config.toml
d_mlp = 256
norm = "rmsnorm"
norm_place = "pre"
init_std_qkv = 0.0866
init_std_down = 0.0
beta1 = 0.9
beta2 = 0.98
lr_head = 0.0106
steps = 3332
dataset = "wikipedia_en"
Each number is 50 + 15 x the weight over its row's rms, rounded and kept within 0 to 99. Layers, rows and columns count from 0. The size before them is the row's rms in percent of the matrix's.

# down: layer 2 MLP down (transposed), 256x64, rms 0.302, rows 76-128, columns 0-63
# up: layer 2 MLP up, 256x64, rms 0.289, rows 77-128, columns 0-63
down76 094:45 55 41 56 48 51 40 67 32 41 46 36 92 53 54 62 39 55 62 74 58 38 70 68 73 55 20 74 43 63 49 33 25 30 34 32 48 51 29 63 62 40 53 71 60 53 40 11 42 67 63 47 58 74 28 62 60 39 54 59 46 61 37 44
up77 132:00 37 46 33 54 62 39 51 45 62 28 54 14 29 54 52 33 39 37 48 33 39 54 72 65 44 35 44 59 54 60 67 37 24 32 52 54 59 56 43 40 45 43 62 33 42 32 41 39 46 45 53 74 79 59 39 60 27 34 62 36 49 57 70
down77 140:24 69 39 30 76 38 30 47 68 55 52 52 25 50 49 67 59 59 42 49 42 62 71 59 64 44 48 33 41 48 52 45 43 30 27 51 60 68 75 45 29 57 33 29 27 33 30 43 52 44 64 55 81 77 45 34 72 28 20 55 57 49 47 56
up78 108:49 50 58 53 51 56 65 27 64 43 27 63 50 29 58 46 42 55 20 62 47 37 58 74 53 38 58 80 47 49 57 64 30 39 52 64 60 09 57 50 40 19 52 50 29 53 22 54 70 57 72 82 44 51 71 31 48 34 43 56 67 59 65 59
down78 101:64 61 57 34 60 51 80 34 66 37 28 51 43 49 44 56 54 47 19 70 63 27 46 44 46 15 62 65 40 57 68 57 49 61 44 84 71 51 54 41 31 30 43 47 42 63 12 73 68 50 50 71 42 59 47 31 70 42 41 51 68 47 57 58
up79 106:35 27 78 90 35 53 55 36 30 55 39 50 39 55 28 33 38 19 39 62 90 50 39 64 48 44 29 53 47 56 87 50 41 43 36 41 41 52 52 57 31 41 56 71 36 51 33 60 59 51 22 60 58 62 55 63 45 41 50 70 52 56 58 38
down79 103:48 22 69 77 59 63 33 49 38 31 48 42 44 84 24 53 41 35 61 35 86 76 57 50 58 66 74 72 63 58 68 43 39 31 46 58 43 46 49 64 47 59 35 44 20 27 42 37 72 37 38 63 63 64 50 42 53 37 41 60 63 46 49 54
up80 121:58 48 89 92 56 40 36 59 44 36 41 46 52 57 55 39 46 12 32 58 50 50 41 56 46 50 19 66 57 66 52 62 59 47 50 58 43 53 33 39 30 51 34 60 26 54 44 65 21 20 69 56 50 57 44 51 38 42 48 84 29 51 55 38
down80 130:52 47 48 79 58 59 54 68 56 54 34 39 64 41 57 17 43 42 57 41 53 63 72 31 36 67 31 78 53 62 32 55 38 27 32 57 40 67 45 72 28 62 66 42 40 54 46 60 41 38 55 48 51 48 31 56 42 84 28 95 42 43 62 41
up81 091:40 28 29 50 40 10 84 41 48 47 34 42 59 40 49 64 56 66 55 39 64 37 70 44 86 37 52 48 61 52 58 51 48 40 58 50 46 49 48 36 38 49 39 60 71 07 74 47 45 52 90 62 54 48 56 44 61 31 43 50 54 22 60 47
down81 078:55 36 72 59 74 42 67 71 66 51 53 61 63 42 42 48 49 44 69 57 26 66 39 62 40 49 59 60 54 46 33 41 53 49 46 52 68 59 27 51 76 37 40 37 79 69 86 44 42 60 40 09 44 35 15 52 51 48 49 45 62 20 47 34
up82 094:58 57 51 45 58 64 33 58 41 42 38 49 53 58 51 48 43 27 11 33 42 55 83 54 28 39 42 41 33 35 46 69 54 55 46 60 49 39 75 62 56 19 50 54 46 50 61 37 30 47 32 56 64 56 70 74 24 66 70 12 41 79 56 50
down82 095:46 41 44 20 38 44 35 35 58 40 74 29 58 30 32 16 59 41 35 50 39 51 39 35 55 57 50 50 54 50 46 27 37 49 68 54 38 65 16 34 84 51 47 56 88 67 72 40 40 60 55 47 48 62 47 52 71 21 42 59 57 31 45 56
up83 124:65 17 62 63 31 48 40 39 70 40 45 50 36 15 43 59 39 28 45 57 33 35 42 81 40 46 18 42 64 64 71 61 75 44 34 40 59 40 53 52 52 55 63 82 64 31 65 45 36 42 70 70 43 55 28 45 34 61 47 63 47 60 58 63
down83 121:50 18 46 47 30 56 51 45 79 48 59 54 38 32 42 68 53 30 52 59 23 47 35 61 33 50 43 41 61 55 53 58 69 47 35 47 67 30 55 68 61 60 54 58 83 32 78 56 23 44 69 53 50 55 10 41 31 73 30 71 51 56 53 40
up84 085:50 57 46 54 34 52 90 59 53 80 36 57 34 62 62 44 42 40 51 45 55 62 77 29 62 27 77 37 34 28 36 45 34 49 18 56 42 35 62 47 47 62 65 65 55 42 30 11 63 49 66 48 48 34 75 64 46 60 46 66 43 45 45 62
down84 085:63 52 65 54 30 57 11 24 12 48 44 51 49 59 39 52 31 45 38 45 41 34 26 59 56 30 66 61 51 61 41 47 48 70 54 39 63 29 35 80 64 52 52 58 72 54 48 60 59 20 49 48 55 56 39 65 55 84 76 38 50 54 62 69
up85 089:39 69 60 76 53 79 57 37 52 65 61 39 41 43 76 28 47 40 56 49 57 73 67 45 55 07 63 38 34 84 33 55 80 48 42 58 45 50 49 48 29 44 32 50 46 54 62 37 59 43 48 49 40 67 42 44 41 58 68 36 34 61 16 65
down85 086:66 27 59 56 21 42 58 75 58 46 38 47 59 38 54 68 52 38 66 26 33 49 55 40 65 59 51 77 52 30 59 22 23 28 62 51 20 31 62 77 76 66 74 57 50 43 49 32 52 53 44 48 58 43 58 63 35 63 43 58 48 32 69 30
up86 090:52 59 60 57 36 45 47 31 67 80 32 47 70 55 72 50 63 61 26 51 46 71 29 58 58 50 09 32 41 61 73 28 75 63 64 51 46 36 46 18 43 45 56 64 21 61 43 54 30 44 27 62 40 62 45 26 50 48 41 55 52 58 56 32
down86 095:16 41 48 41 53 52 70 70 67 68 33 46 40 48 38 65 49 80 38 46 51 40 40 42 44 66 19 46 33 46 40 87 43 84 53 54 51 43 34 51 72 26 35 52 30 59 50 39 53 70 51 78 62 32 52 65 47 49 40 57 26 66 54 36
up87 091:69 45 46 43 56 37 54 26 28 71 49 42 59 46 51 36 39 60 18 59 78 67 49 41 59 34 57 44 29 67 46 65 45 60 43 35 29 73 52 53 30 72 68 58 46 23 81 69 39 37 28 66 58 72 59 49 22 57 31 63 57 62 55 55
down87 092:43 63 53 46 41 73 54 56 40 34 28 73 62 38 29 72 56 45 52 45 35 36 29 35 57 43 57 24 58 18 70 81 47 58 65 45 39 55 33 39 53 40 39 56 26 63 49 46 58 33 44 50 56 63 37 88 24 17 64 45 64 43 60 54
up88 088:58 42 44 34 30 46 57 31 70 71 51 40 31 63 76 35 38 70 76 58 47 47 53 22 40 26 21 71 43 74 52 41 44 48 17 36 71 56 46 64 50 89 47 42 62 51 63 40 35 57 40 64 48 65 71 57 48 38 38 47 65 50 35 52
down88 093:45 91 39 38 67 83 61 55 41 33 55 54 51 41 46 56 65 36 53 47 74 68 65 47 58 57 45 24 74 48 52 59 68 73 63 54 26 30 54 41 47 41 46 37 14 33 53 61 47 41 45 54 64 27 37 60 62 40 55 31 36 43 55 15
up89 088:70 47 36 40 64 50 40 57 36 71 70 51 43 70 44 60 57 52 39 71 57 10 49 51 63 52 65 24 37 59 48 53 63 67 46 40 25 45 48 10 42 27 74 68 52 38 46 40 61 42 46 45 48 71 81 36 48 57 22 31 51 43 38 30
down89 082:53 81 67 51 25 41 30 38 91 38 51 64 46 30 50 78 58 56 50 38 19 45 52 48 36 46 60 57 36 63 52 53 47 13 56 68 32 62 52 39 40 33 31 27 54 51 60 41 56 36 42 48 22 69 65 48 36 45 56 74 56 53 59 38
up90 089:55 66 33 61 54 68 72 43 42 43 25 25 72 27 44 64 68 40 60 48 45 44 52 61 81 65 36 84 54 36 44 42 40 54 56 47 54 52 61 55 38 60 65 53 54 47 64 35 36 60 39 48 42 51 53 97 83 34 66 40 63 35 26 45
down90 082:55 47 52 37 59 42 54 80 59 59 49 60 93 44 29 48 68 50 45 59 27 72 54 49 71 74 62 60 45 32 39 43 52 25 43 44 91 49 34 52 73 55 37 46 80 38 60 57 49 43 24 37 48 38 31 57 43 33 57 41 45 25 50 64
up91 098:66 62 20 72 54 40 52 30 47 65 46 04 41 59 54 53 34 39 70 21 45 47 51 45 50 21 41 55 46 66 33 38 69 70 42 63 30 45 36 54 53 65 70 36 49 53 45 63 73 44 75 64 35 68 59 58 56 31 33 61 38 49 30 40
down91 093:59 77 12 51 74 40 56 33 54 47 40 39 46 54 47 55 55 57 48 38 55 54 59 35 57 35 55 42 57 51 11 36 62 79 52 78 33 68 41 72 64 74 67 43 72 62 47 56 69 35 32 59 26 61 49 66 50 54 29 34 26 44 48 38
up92 096:17 26 54 51 69 74 48 52 35 31 38 42 44 32 75 79 44 21 23 58 39 38 44 52 47 77 54 47 35 50 51 60 40 64 72 47 69 31 49 40 55 45 72 47 56 44 35 27 36 77 44 78 50 62 35 53 43 48 48 35 39 47 71 58
down92 094:42 65 61 45 85 73 71 42 60 40 61 57 43 42 73 74 50 47 46 74 52 47 49 25 52 55 46 52 62 65 34 50 41 65 79 60 72 73 69 17 40 67 51 37 77 53 44 55 41 88 38 57 50 41 25 41 55 46 50 51 43 53 71 53
up93 090:44 65 38 61 42 47 52 21 53 46 68 51 21 51 45 41 48 79 62 31 59 41 66 58 82 25 66 61 53 39 43 68 75 16 53 33 55 48 49 46 13 57 15 45 53 59 47 54 39 53 29 65 55 67 68 39 30 40 54 49 66 49 43 56
down93 082:49 37 53 51 49 62 72 77 44 47 56 34 50 45 53 49 50 25 60 55 50 60 46 43 32 59 34 41 51 61 65 39 28 80 49 67 41 33 47 53 87 50 74 26 20 28 78 36 33 67 59 49 59 35 57 44 52 53 61 43 28 17 52 27
up94 088:52 62 73 69 36 47 45 58 49 72 58 54 40 58 57 69 25 72 52 81 36 48 49 45 74 29 48 63 46 47 80 26 59 40 48 47 47 42 49 52 75 90 51 74 33 73 39 62 76 35 67 62 56 43 39 28 52 51 48 72 42 49 46 59
down94 094:26 36 46 49 61 66 59 68 28 68 23 52 63 53 50 62 21 58 62 58 56 47 52 57 65 57 47 35 51 54 34 49 57 53 38 52 88 57 25 75 43 49 47 68 62 70 41 32 52 44 52 44 47 39 47 71 79 72 38 70 39 93 63 60
up95 096:47 49 57 65 62 43 39 35 25 18 62 13 11 65 59 34 44 52 27 45 61 31 64 69 46 69 06 42 48 55 73 59 70 66 64 28 46 55 41 51 54 54 45 61 49 46 37 46 27 57 63 40 51 41 52 74 47 42 36 53 54 49 51 49
down95 096:81 71 37 51 52 78 61 35 33 66 66 55 77 66 62 51 55 57 54 60 34 56 59 32 54 52 57 58 62 70 42 49 46 34 41 45 33 65 46 72 57 45 30 55 85 47 38 53 14 61 78 33 47 45 48 66 41 86 71 40 49 46 43 44
up96 091:48 50 52 84 42 37 81 55 49 54 69 31 27 51 46 57 54 69 48 66 69 20 66 52 78 40 53 71 65 74 69 61 54 47 55 47 32 60 52 44 49 38 30 63 63 50 73 33 42 76 45 58 56 63 51 33 51 18 59 71 51 47 37 74
down96 095:43 43 45 21 47 67 44 49 28 21 35 51 66 70 32 47 15 20 22 41 62 62 63 60 77 65 45 47 42 73 64 57 50 40 44 40 66 43 66 42 22 62 48 51 23 52 47 60 45 50 72 23 50 44 48 58 73 64 61 61 45 53 47 64
up97 086:64 17 63 70 17 40 59 51 57 65 59 53 39 64 61 11 46 56 56 52 51 62 64 46 38 32 62 44 45 43 51 77 69 30 22 41 42 28 44 34 42 59 50 67 62 55 52 51 40 68 18 46 63 64 61 21 46 58 63 60 44 51 78 51
down97 091:26 43 48 62 33 50 28 41 28 48 40 45 62 61 64 52 61 55 49 32 57 52 38 55 60 52 75 49 55 69 17 57 56 49 43 63 48 26 48 59 55 40 75 65 11 52 48 20 37 59 45 65 86 42 34 48 52 46 51 30 39 76 26 26
up98 090:33 74 57 23 48 72 58 62 52 64 38 54 62 81 65 53 63 54 35 35 46 39 36 54 52 59 27 43 39 61 68 21 46 55 41 22 51 17 57 40 57 51 33 77 52 69 70 57 29 45 58 64 66 58 39 51 38 49 75 24 59 62 33 38
down98 089:61 39 20 20 54 56 40 53 49 93 62 41 59 59 48 49 76 55 51 39 70 34 49 46 33 75 48 45 44 38 32 67 55 73 56 40 51 45 75 69 80 39 36 61 44 71 37 43 26 71 48 66 43 36 57 51 37 51 62 51 43 63 35 22
up99 113:28 25 36 61 62 53 35 58 37 32 32 32 70 42 46 42 56 45 43 60 60 43 33 58 28 46 73 44 54 65 60 64 42 29 61 39 22 43 41 17 55 50 47 51 25 43 40 71 20 44 41 84 38 60 46 75 25 53 39 63 61 47 57 69
down99 114:47 38 57 54 30 80 49 56 47 51 24 76 82 58 55 36 65 54 57 62 56 54 56 28 39 44 77 38 69 46 42 67 46 52 46 44 36 35 64 16 50 37 44 56 68 57 45 72 26 66 40 62 63 64 27 57 20 18 43 47 61 39 39 63
up100 083:86 54 25 54 31 41 71 37 28 41 59 34 19 42 55 56 49 59 43 34 83 19 34 32 82 48 61 44 67 59 46 55 34 51 53 38 34 53 49 51 41 40 46 32 36 31 35 56 54 37 78 53 52 54 63 41 60 29 45 61 56 52 71 31
down100 084:52 38 53 66 62 48 32 64 80 33 53 55 55 66 69 62 70 47 50 61 30 58 48 38 06 48 53 39 35 60 50 51 39 64 45 71 38 57 53 43 43 82 77 52 31 70 58 42 52 32 44 75 32 60 48 59 68 55 54 40 37 39 53 92
up101 099:34 51 81 44 87 47 68 41 42 47 32 63 48 33 74 60 31 20 34 22 43 43 54 57 37 48 40 63 32 50 69 45 48 38 41 63 32 40 44 20 44 55 27 68 49 68 68 63 47 49 67 56 47 64 85 59 41 54 62 39 66 61 44 53
down101 095:51 77 52 16 52 48 44 39 60 56 53 55 50 34 20 58 75 41 30 49 58 23 53 29 59 68 59 44 39 31 51 53 23 37 47 58 29 73 64 61 37 48 21 52 45 83 40 62 50 33 73 51 35 76 65 65 56 57 44 42 63 61 36 47
up102 092:29 29 38 50 40 30 46 46 75 28 51 22 43 34 46 32 47 63 50 32 76 51 36 28 70 63 60 40 48 48 39 59 08 56 40 56 46 47 78 48 47 34 54 49 27 23 40 40 29 47 54 74 55 49 74 67 40 46 66 53 54 28 49 66
down102 093:70 75 52 76 48 35 41 36 49 69 46 70 63 45 58 51 51 78 67 49 44 73 39 53 34 64 36 51 55 90 28 34 69 40 54 33 46 47 82 69 66 52 52 67 44 55 67 58 42 58 54 66 48 47 43 82 51 61 45 36 42 76 32 62
up103 105:63 61 60 71 53 61 43 36 42 65 58 35 50 42 37 64 26 25 52 32 43 40 26 62 34 68 29 38 54 35 58 59 56 59 36 60 28 33 61 43 15 31 49 63 60 37 31 43 24 50 59 26 55 83 51 79 43 45 48 43 49 69 75 57
down103 106:83 46 54 54 51 24 34 38 65 63 56 46 56 41 29 65 24 45 60 39 21 61 59 50 42 55 52 40 66 53 41 51 65 33 33 71 17 62 70 54 35 50 52 64 74 42 45 46 64 57 70 21 42 66 35 79 21 58 41 46 59 52 70 51
up104 100:50 45 56 43 40 67 56 41 47 47 25 46 28 57 62 39 43 56 57 52 79 80 48 64 66 66 29 50 44 35 81 47 35 76 49 56 36 39 40 22 56 65 60 59 39 38 59 32 57 35 36 76 34 52 40 32 36 38 39 41 69 36 62 92
down104 103:45 73 62 28 53 62 32 40 50 33 51 50 33 35 21 45 33 51 57 29 88 70 33 60 51 49 17 36 76 72 52 79 66 72 62 56 43 65 37 33 42 36 48 52 50 29 56 44 51 35 55 62 30 35 52 54 50 41 22 44 48 47 63 57
up105 088:43 69 33 41 13 58 58 50 47 65 36 42 64 45 67 58 37 53 53 56 53 46 35 29 72 48 41 40 61 76 81 71 13 31 43 26 55 51 49 40 23 65 52 36 42 22 43 65 62 24 66 55 38 57 53 46 62 31 76 50 46 46 57 56
down105 095:68 46 62 47 82 41 42 68 64 43 81 43 47 59 33 45 41 37 46 58 50 58 46 09 47 64 58 60 58 46 28 32 36 34 60 48 48 64 48 74 55 78 74 29 54 58 45 75 54 81 63 41 49 67 30 47 37 64 61 46 51 39 51 79
up106 088:57 69 38 27 59 23 71 83 33 67 75 55 59 67 57 59 50 62 21 53 73 51 29 30 54 51 51 39 59 54 54 59 24 56 32 44 50 49 73 18 51 44 64 67 68 31 49 36 53 44 60 33 50 73 68 68 58 48 63 34 69 53 45 47
down106 086:76 52 57 34 46 59 18 30 84 61 55 59 52 46 37 36 85 52 58 45 31 71 48 47 56 61 65 68 48 64 47 57 29 37 70 49 33 45 65 77 48 66 63 48 36 54 43 50 35 34 39 59 49 80 26 63 56 31 84 49 50 43 45 43
up107 088:67 77 51 61 56 40 36 51 39 75 53 52 43 49 41 43 59 31 29 58 53 65 90 34 54 34 32 18 47 81 52 51 66 64 53 55 66 51 76 47 46 61 53 77 57 51 69 36 44 67 35 42 33 46 41 27 50 42 68 14 66 59 49 52
down107 080:24 28 64 41 24 77 61 53 36 50 61 62 59 58 44 70 42 72 35 44 50 56 03 78 72 64 58 70 54 48 50 46 27 55 56 39 45 46 41 52 50 48 35 40 58 35 31 35 69 62 66 50 68 63 57 43 24 59 50 79 50 59 44 39
up108 096:42 33 79 49 33 69 30 37 63 43 56 46 43 42 54 44 47 41 68 58 47 64 65 73 42 35 36 63 49 57 74 32 69 20 81 61 64 46 77 65 45 68 43 50 30 35 62 64 18 65 38 58 72 61 46 33 59 20 56 60 51 38 52 51
down108 094:57 53 47 69 70 44 55 48 61 68 67 62 46 77 64 60 76 69 75 65 64 53 61 41 19 32 50 35 47 55 31 49 61 59 71 60 50 94 50 69 25 34 34 29 45 44 70 52 46 56 63 16 51 40 50 46 40 61 37 54 58 58 50 33
up109 103:53 53 64 53 61 58 46 51 32 59 62 26 13 57 73 54 54 30 19 34 64 29 33 55 48 74 32 35 28 59 80 59 49 66 15 40 47 19 44 62 43 54 66 52 60 69 51 38 36 33 55 49 39 59 58 63 55 53 38 25 50 63 50 56
down109 099:64 54 40 28 47 42 23 45 60 79 65 56 53 54 61 73 49 38 45 24 57 47 43 31 47 68 66 42 59 84 57 48 47 35 17 68 34 44 58 77 51 54 54 47 73 46 67 28 31 49 59 42 33 53 86 48 68 56 34 24 52 50 60 57
up110 104:68 54 37 62 56 54 60 33 30 75 41 52 70 52 62 62 34 35 55 46 68 53 70 28 72 61 56 53 66 40 43 47 34 31 16 36 43 39 61 52 22 48 29 65 38 59 45 31 54 53 98 48 28 61 44 52 42 67 64 69 59 60 62 51
down110 095:64 49 32 51 36 50 34 47 38 99 32 52 85 69 50 54 38 44 62 43 42 54 57 45 37 37 61 52 43 49 27 48 31 23 48 71 53 58 34 77 60 54 50 74 86 56 40 75 61 48 36 44 44 71 35 66 51 59 69 55 43 49 42 65
up111 087:72 38 45 74 14 62 54 18 50 31 48 45 18 53 43 31 40 50 56 47 68 35 69 72 47 49 55 40 45 35 44 63 59 49 78 69 53 16 48 51 43 46 63 34 41 34 54 36 73 59 49 51 53 68 79 40 52 28 57 65 49 57 29 41
down111 082:67 76 36 49 67 55 46 24 72 42 46 86 43 38 80 50 82 64 68 48 56 47 42 49 25 38 47 50 26 79 58 57 40 63 51 57 43 71 50 50 48 31 65 32 45 44 82 53 43 30 24 36 53 65 57 39 54 59 44 41 53 43 54 25
up112 101:76 46 49 50 39 68 45 39 52 61 39 57 60 53 72 50 78 42 43 39 36 70 54 71 72 51 47 52 75 30 51 34 36 46 44 66 07 34 66 30 39 43 68 66 06 53 29 48 47 43 46 53 57 75 49 53 44 55 68 67 69 49 59 41
down112 101:51 50 53 64 49 50 45 82 62 65 33 45 70 56 27 54 38 47 47 53 73 55 66 63 60 46 24 69 71 46 30 77 14 42 47 65 39 66 56 60 24 58 47 65 49 38 57 61 28 54 49 40 54 63 18 52 46 67 83 57 37 22 56 53
up113 098:47 66 73 78 26 50 33 64 36 89 68 44 33 77 66 54 61 50 58 54 42 55 50 33 56 69 38 37 61 45 45 65 49 58 51 16 39 26 53 55 56 31 45 41 15 62 35 30 56 51 48 32 43 42 55 48 35 45 73 68 51 74 53 57
down113 107:37 51 47 35 29 15 37 64 54 29 44 40 54 57 37 34 36 61 62 53 41 64 50 47 41 79 30 49 43 65 33 49 57 53 54 31 42 59 48 58 67 42 37 71 63 32 85 23 55 32 23 57 31 30 29 62 57 71 35 41 53 32 36 33
up114 110:34 41 38 61 33 42 40 58 24 65 45 68 10 54 36 45 56 32 23 56 32 47 28 70 56 56 42 51 55 48 45 41 49 23 56 45 44 29 65 45 61 69 72 45 52 34 34 37 63 36 67 80 61 70 49 43 72 41 60 60 17 50 33 56
down114 109:34 58 38 51 57 34 41 44 37 49 61 62 20 73 61 38 81 55 15 62 44 53 22 54 63 38 39 38 34 54 43 73 51 33 41 29 41 38 49 66 54 44 46 12 66 41 50 41 39 25 54 62 75 51 42 28 76 65 66 42 44 62 46 45
up115 098:79 45 67 59 77 61 44 46 58 46 41 18 61 63 66 61 46 35 40 59 56 54 67 31 44 34 28 58 59 57 70 53 71 76 27 00 50 69 52 53 71 55 49 55 36 48 48 50 47 61 54 37 73 26 40 49 55 52 60 59 42 45 59 79
down115 099:35 44 39 42 25 47 56 47 62 54 66 76 39 37 41 51 54 72 43 64 23 65 49 73 50 68 58 24 53 44 39 39 63 34 64 83 77 48 59 67 31 59 58 73 51 50 62 46 43 35 45 56 61 70 53 62 43 48 62 92 60 34 55 20
up116 087:30 70 53 42 34 83 63 41 58 60 48 40 60 64 52 22 42 53 50 41 52 39 44 22 48 27 36 45 47 64 73 41 37 21 55 43 75 37 56 48 38 67 44 38 55 53 59 46 03 88 45 51 31 40 65 51 51 40 47 52 63 61 31 59
down116 089:64 61 47 23 49 61 53 40 26 62 67 23 43 54 61 47 73 48 65 40 82 64 63 63 48 70 78 55 65 47 49 71 41 58 39 42 47 41 75 57 79 55 58 45 40 52 42 83 54 76 48 57 87 34 35 51 36 54 53 50 53 49 65 27
up117 099:28 26 45 58 53 33 57 32 63 32 52 41 26 46 50 37 52 10 41 25 40 37 51 50 21 60 57 62 58 40 70 72 43 68 41 26 54 03 44 43 71 50 53 54 44 45 65 61 46 62 46 45 37 58 67 38 29 51 60 61 40 49 33 67
down117 089:43 78 46 54 51 59 52 52 63 34 59 62 75 64 61 61 73 34 59 56 50 33 44 16 28 37 30 54 40 51 75 57 32 56 58 12 60 33 64 58 62 40 26 71 52 50 83 51 49 59 43 48 34 44 34 62 64 32 45 80 59 44 45 65
up118 101:52 43 21 53 52 47 29 37 13 65 41 67 36 42 38 63 49 48 35 63 47 58 36 50 58 56 47 56 48 58 33 50 89 46 32 30 38 50 61 42 14 22 36 59 52 42 48 48 19 28 76 50 68 54 32 70 52 35 39 60 46 71 52 55
down118 094:53 41 27 60 57 37 41 51 50 52 63 69 21 72 67 65 57 46 37 31 23 38 61 64 44 52 45 53 44 42 66 56 65 18 64 72 23 90 63 48 69 56 37 45 64 71 43 70 54 15 55 33 36 52 36 44 32 42 51 45 57 59 55 62
up119 132:53 46 33 44 49 54 38 68 07 53 57 59 32 50 65 44 40 21 42 60 39 50 71 51 65 43 25 65 40 60 53 71 62 42 42 26 46 42 56 33 46 43 45 62 00 36 44 56 36 21 44 60 59 52 52 34 42 41 34 72 72 47 49 67
down119 121:57 56 12 44 39 58 49 70 38 49 46 65 40 54 47 36 53 32 42 38 32 44 83 46 59 32 21 58 21 58 35 62 71 55 63 33 42 69 53 54 50 41 52 47 29 42 51 67 64 08 50 29 51 48 45 56 56 40 21 71 70 57 48 68
up120 087:77 26 22 49 55 59 42 39 41 34 25 44 44 61 22 41 38 73 47 62 42 45 70 52 66 18 65 66 31 38 44 39 45 46 50 21 28 55 64 73 41 54 66 65 40 31 47 44 54 55 36 62 66 35 76 56 68 47 62 55 22 53 64 53
down120 092:43 46 66 57 68 39 50 60 35 36 52 58 55 51 71 50 64 49 46 47 58 56 47 71 43 78 57 53 45 58 61 38 57 38 70 51 54 32 31 55 52 53 38 55 66 90 48 47 66 47 44 03 52 74 69 56 66 27 87 33 61 67 70 31
up121 139:16 41 58 54 48 44 46 54 49 44 56 29 52 49 62 57 29 35 47 53 29 51 51 64 61 51 52 69 46 58 52 59 22 55 78 20 66 43 54 18 28 67 88 80 40 48 25 37 59 37 27 58 46 75 67 51 42 56 46 57 34 64 51 50
down121 158:24 38 55 52 61 43 42 51 44 32 69 45 55 40 58 65 45 44 54 72 32 56 45 50 77 51 55 52 42 44 37 66 23 52 85 09 83 60 51 26 34 56 72 65 38 40 45 49 56 38 11 62 40 71 57 47 52 72 47 59 47 64 50 40
up122 098:33 35 55 65 42 27 66 54 55 39 61 39 48 35 50 09 62 64 59 39 76 24 38 54 39 83 77 59 80 46 34 41 52 69 38 46 60 38 47 35 50 65 48 55 71 46 49 56 59 65 60 75 43 45 53 63 78 43 48 57 53 25 35 70
down122 083:61 57 06 33 47 71 47 46 50 61 35 56 61 45 47 57 71 45 44 60 29 67 52 54 77 36 20 59 28 29 67 65 54 40 57 59 57 70 37 42 56 46 48 46 59 53 65 64 34 20 17 30 59 61 38 58 19 59 44 42 57 56 53 27
up123 079:41 63 76 28 34 32 49 34 51 52 25 56 71 53 69 49 41 67 36 55 45 39 50 22 20 54 32 43 22 55 31 33 63 46 54 50 57 62 33 37 35 63 44 41 61 49 79 37 39 65 51 58 34 45 52 42 35 43 49 41 58 49 01 67
down123 077:26 40 66 38 64 58 51 40 30 42 56 58 61 52 51 31 44 40 44 66 48 67 71 36 54 53 73 56 58 42 56 69 58 26 31 36 46 82 75 59 41 51 37 60 53 48 58 98 71 63 61 34 54 54 45 58 44 55 39 72 48 48 77 15
up124 104:51 24 44 36 46 61 49 61 30 82 34 55 46 61 33 70 42 74 65 53 48 68 69 45 64 50 48 68 61 47 40 56 73 88 48 52 75 48 63 52 44 54 61 51 22 47 27 15 51 40 44 42 64 39 49 54 47 73 47 30 28 53 31 71
down124 100:62 42 34 40 46 54 42 50 33 51 41 68 52 50 30 33 53 56 37 54 18 46 32 72 67 63 23 34 44 35 61 47 47 80 58 60 74 71 12 52 45 40 54 68 36 56 23 33 54 27 28 38 46 24 44 60 68 46 49 38 57 72 44 61
up125 099:66 49 70 41 33 61 77 68 49 76 55 65 35 36 45 18 56 37 57 52 36 24 21 23 71 49 49 45 42 47 48 48 66 60 38 42 68 18 56 26 46 59 48 36 43 38 22 45 36 78 52 50 52 43 44 59 52 39 49 14 54 40 51 62
down125 089:77 48 45 57 40 37 27 48 40 63 53 36 66 34 69 40 54 57 59 61 83 66 50 54 44 40 54 59 63 74 37 56 53 31 16 67 50 40 47 47 62 62 65 58 48 43 60 48 57 55 42 10 65 76 21 50 33 50 69 23 37 49 52 77
up126 092:35 57 53 29 26 47 36 64 58 30 51 37 31 72 76 69 38 57 32 53 41 60 28 57 70 40 41 50 46 47 77 62 54 43 61 33 26 61 41 49 74 16 58 47 32 61 62 37 50 27 52 32 45 46 57 22 37 65 65 59 40 81 58 38
down126 082:31 59 58 00 47 63 44 36 65 28 64 45 37 50 48 74 71 57 55 53 34 54 68 55 50 35 52 37 31 38 43 69 48 41 86 66 43 65 29 60 71 05 44 34 53 45 66 42 48 45 38 51 48 31 46 40 37 58 58 51 50 60 50 39
up127 106:67 23 40 42 28 59 48 64 53 62 46 41 50 45 62 49 49 51 40 57 52 62 34 69 82 25 48 83 67 48 26 49 31 51 51 42 61 52 65 75 72 22 63 75 34 41 36 44 58 38 85 57 52 64 64 46 65 65 49 81 46 62 42 45
down127 095:60 58 50 39 51 62 54 67 64 43 50 43 74 54 46 51 48 53 44 43 51 48 44 77 74 31 34 69 40 52 18 25 33 43 64 58 48 46 31 80 83 26 49 58 60 55 26 35 73 19 58 57 48 62 46 19 56 63 76 56 59 53 61 38
up128 099:67 54 64 48 38 52 77 71 16 66 75 49 26 60 73 69 38 55 73 40 71 45 72 35 41 49 58 52 47 59 32 71 51 38 21 43 42 51 52 49 40 70 60 49 19 45 48 53 53 71 55 36 79 57 35 40 63 46 37 58 29 64 61 61
down128 094:39 28 49 33 24 64 58 47 61 33 35 77 79 53 65 51 67 45 50 61 54 60 36 56 49 34 77 19 43 81 40 34 36 56 24 41 48 23 71 41 71 48 79 34 47 22 58 46 56 44 37 51 56 65 51 55 61 61 53 26 48 49 46 50